config.yaml
n_layer: 21
d_model: 128
n_head: 2
n_kv_head: 1
head_dim: 64
d_mlp: 256
vocab_size: 8192
activation: "swiglu"
norm: "rmsnorm"
norm_place: "pre"
norm_eps: 1e-05
positions: "rope"
rope_base: 10000.0
rope_fraction: 1.0
qk_norm: true
attn_scale: 0.125
bias: "none"
tie_embeddings: false
parallel_block: false
init: "trunc"
init_std_qkv: 0.0462
init_std_o: 0.0
init_std_up: 0.0462
init_std_down: 0.0
optimizer: "soap_variant"
lr: 0.0061
beta1: 0.95
beta2: 0.99
weight_decay: 0.033
lr_head: 0.00925
warmup_steps: 132
schedule: "wsd"
decay_fraction: 1.0
decay_shape: "linear"
final_lr_fraction: 0.0
batch_tokens: [16384, 32768, 49152]
seq_len: 512
doc_mask: false
train_tokens: 191200000
steps: 6001
dataset: "wikipedia_en"
Each number is 128 + 32 x the weight over its row's rms, rounded and kept within 0 to 255. Layers, rows and columns count from 0. Numbers have three digits each. The size before them is the row's rms in percent of the matrix's.

# layer 4 attention value, 64x128, rms 0.167, rows 6-13, columns 0-127
105:123151147101148144134136149115084156070146110111162140146173171102133108131122099139089075102108095052162119119137138132168137111137070065133096135067091132096112089112127160061121161081129141101194177127120094185124143141116135131093187081159125129115100041119107106137170160141112115159111205092137100131194107129164185101116102112054151141113103142151093171172116099176096135101146
113:104134084168131084088133167115135142095161128202113122134115099121116158094164099107098106106202149171100128091114086140123162093054125098109107123166219085184107077160120180108127103091103089140086108119120101111121094184149150114135092054106079152072090142142111157150107142087101144154104121085159157184132157138124165090158131092148118132128089124141076103167158192142136127137180
093:072163123140062153115134131116122136128116174097140128115116175143136153133094105141182138095045056116144038126129125097106084111145140145108122129134239112107089136102110126124144136101089141114133100077098160121134094167068173179100163130080104119095103129159115080178141109137138130129107082066079083120114178136160178102116141155103182141118147110082139118146122185109160091080116
109:073157103147129105133126111146102060125091153140129143152075131118132164127097170117122136095066161148116130124054149089147095181122152127128150135115123088206100133163157147109093110144157116179110142131167134172127185165101097112012197154157135153110129161115110126101164162120119124095210143167139119133122128108103123092100114088161170119182141123149043138105143118163115185181149
113:142103139120091135212115145196192147133117139125140123104210138104107111118091129121106126153096116155141079064103124069108107128138115137089146083158078135133063175137161069114089154137094106128087109105194137156181149156157132078057114098138186113188133119105168093076143175110076117088137102104126122108104167106112160121089116130095164093149108163154121089143126113091113122063113
090:140092173154085111107119098100157107122134175113124165143124121120126161090149125109147101112163109142130128060187103174149155079176088115108107088125120164120112133114180148119189111187107079139128103135160201169171086143130119127166145106105102111112157109090102160123128136154135098134133112123144117111009075095080137151121138134042084179147069119160211113158137147180128139119155
092:125158123060112133084128168140105092119138135084116139136176085118100086141138167132124102110080097168114096139083095106091188172125102115108160126095140134162160158097121089117172146140172122170081149108119171134199127157109149083136155099181102162165071178081137040174140148142149128142088094108120162116069134086129161096142143180170073113134134154104117104154067114104051152106154
099:129143124093063156142134122135108154134159100126140130115041121157134092194127173102161107123103108136113139157093142069124151144160123188156163127051076039120174137156100142099136154202151116132103139123137090154114167190084161098148124128196103095138169169134128118138144122106151108131119119138119107152137097127110134151137135218128135100194087137068075176116142075139076154143164
# layer 4 attention output (transposed), 128x128, rms 0.168, rows 6-12,70-76, columns 0-127
108:062157128155112126108129188075116095148177148202098101078069091077158068151129107145109104164138145132121165147172142131165080092069100121130117158134109106155154148193148141147155137139096107162054142106157104138131162111153125084179099124184096143118110124149077099116122115106156116071085116153123157150120128176149140119117060145179102111114159151163108162137110198085076111082090
119:089134114186089108109138085137105149150138149099139128104129140125192126113161153138120147168112106087097138107192165104158148183143124116154184121112116133076145132149097112139099196129130170120114181207118082124116174087121166110120159181168128106175151110167124148105146098174078133070196149142116107066131074121075200143163193170124089112117146079108131160127084107169147084116123
094:106120180089129135156044116120146195130097196156207155126094116161119143106086132138115139160140140132117155091081183143114114150113143100131118144109105173135154135113121166151115127099189124125148139057081172131111180090089146073162148167164094150126118115105060118079119155093073071153110131161138155112138142080131143119050179115163127180149103140149079151156118114128111161186175
107:191096096096115102112087163125120148147060105126150143137111141140158112175177110152109115163133160146172210122128133120202162153145149071107100082126169129108168113091152105178183124186136118148109063110179131125196138150150132185136069109116124138106127158129162111169102066078148117150128114130111221122077062098137159139135115129093119122081144114118152115079096119157152103088137
101:095091151108114121089136137078117138098084152160111218137138143115085134159096152058181042168117126139139114141130094115191131160066157111122146188138133115122156114144128108086160094166134109138140046126113110074113096104090125138100079121152096146062138143175165140213109128156190065160169145179110153130134087103153113141154118161142102144129149133143119122084103089106131086123157
095:143169146061212122182122130135132130093129098137069130136154124155174116129082090141093110209138131105062148156060189103116086152098112091147143152104125164145127107202104114124128111106124073114083120178182134096111159135110102137129098125161139128087174135150093161178124166103131173108184103133146097098131190131123126113206119115115145167129120106124048146100133134063146105142132
101:122082120138121097161141149128147160104064163152118124067110178128066173156136131109171168110118149107116136129122136109105133173133140140183193079055137132118131111139169102122142091121117110083172087194139142120111077122111118106200070177121118162081152097100160065104167127115167125133098168171150108119126069150086131145056104086138188149105178106198153154121130123119142126143073
097:113098122145212162140121137164070129177057092119100101137150110126105148107119140116167164065150157165110087114121131103095186163180152178179110107138141148153136072099107135131076139179164161115189079152140161081125097142144153137148165140080145154189145127120108131185116146088083125142160123128118117122116123093089142146168182099055163176153100098111134117090133058176156140160150
095:154123177119107112117149134137161125108131140094130132138177101056081107132115136108111086090145138132147122110109049169143099111163140134122085144137138143141054185112148169105118066122146111204161139109124173177148083106126063107132036151086159132135122151136119133147128125109170159136077129133164078127101175068131072091113055149145136117168166120145155069117219128110097142108113
097:144181126157144126087118138126088139151121073156015150119121145134095096133170136101111133131110119124145150114145128167156139078161139126112164081186123080124083131165131131117100131174086103106139112159141056149164119142165105175151103075142226143112156146148152154189116123126159174163147117134138150149121138114151079190165069093083130150081173096165105134141122042140096096097144
093:119145161176145109147162098138179133102114090111162140120133036123108147155178172097194172154177139106165102180151094130114128123146131142102123136164073135131167156085117148165135169036052201082096138105097110111140141139135144134162161152082135161163149137066111127097094216155140105122126123097098081160091159182128124160127132143149111117151097128114165152128131161070130169134101
104:137126089154177100108108189182097082151148095117107118156120124109159106113122137127124175092118099113132130111198183160071133104157064114158111067072166096117159100090169118138081142133112174122120159107109092142081128117134144085165147087037144159086147137121073128071126142117136165198091099104086102107142169122134128075123130087191191081101103145144125106156118145128149152127072
081:143106152174073159081110107117134119167155135150189138105095182144046055128136159114120155076146182113210067133151121141152106135165113166107132153137204119115140146074118132101178115112184169122197114106113108137076116139153154126140099095063113132139102160114157163099152049163086084130139102098137137169125072130112168136086106107143124156125144165170136089142105132139137161106096
083:138127133143132165108173093106149052194138066127168147176166107124175081088142096097076105163105103156181108148178126143154145095135177085113093182166152079091122140132119153136142148149099100133083138126149116085096100114148136111061200110119138093173124141142131188140117103155131083101164123164136178120154169117189129105166114149122068137174138130100099053102099135170172123129171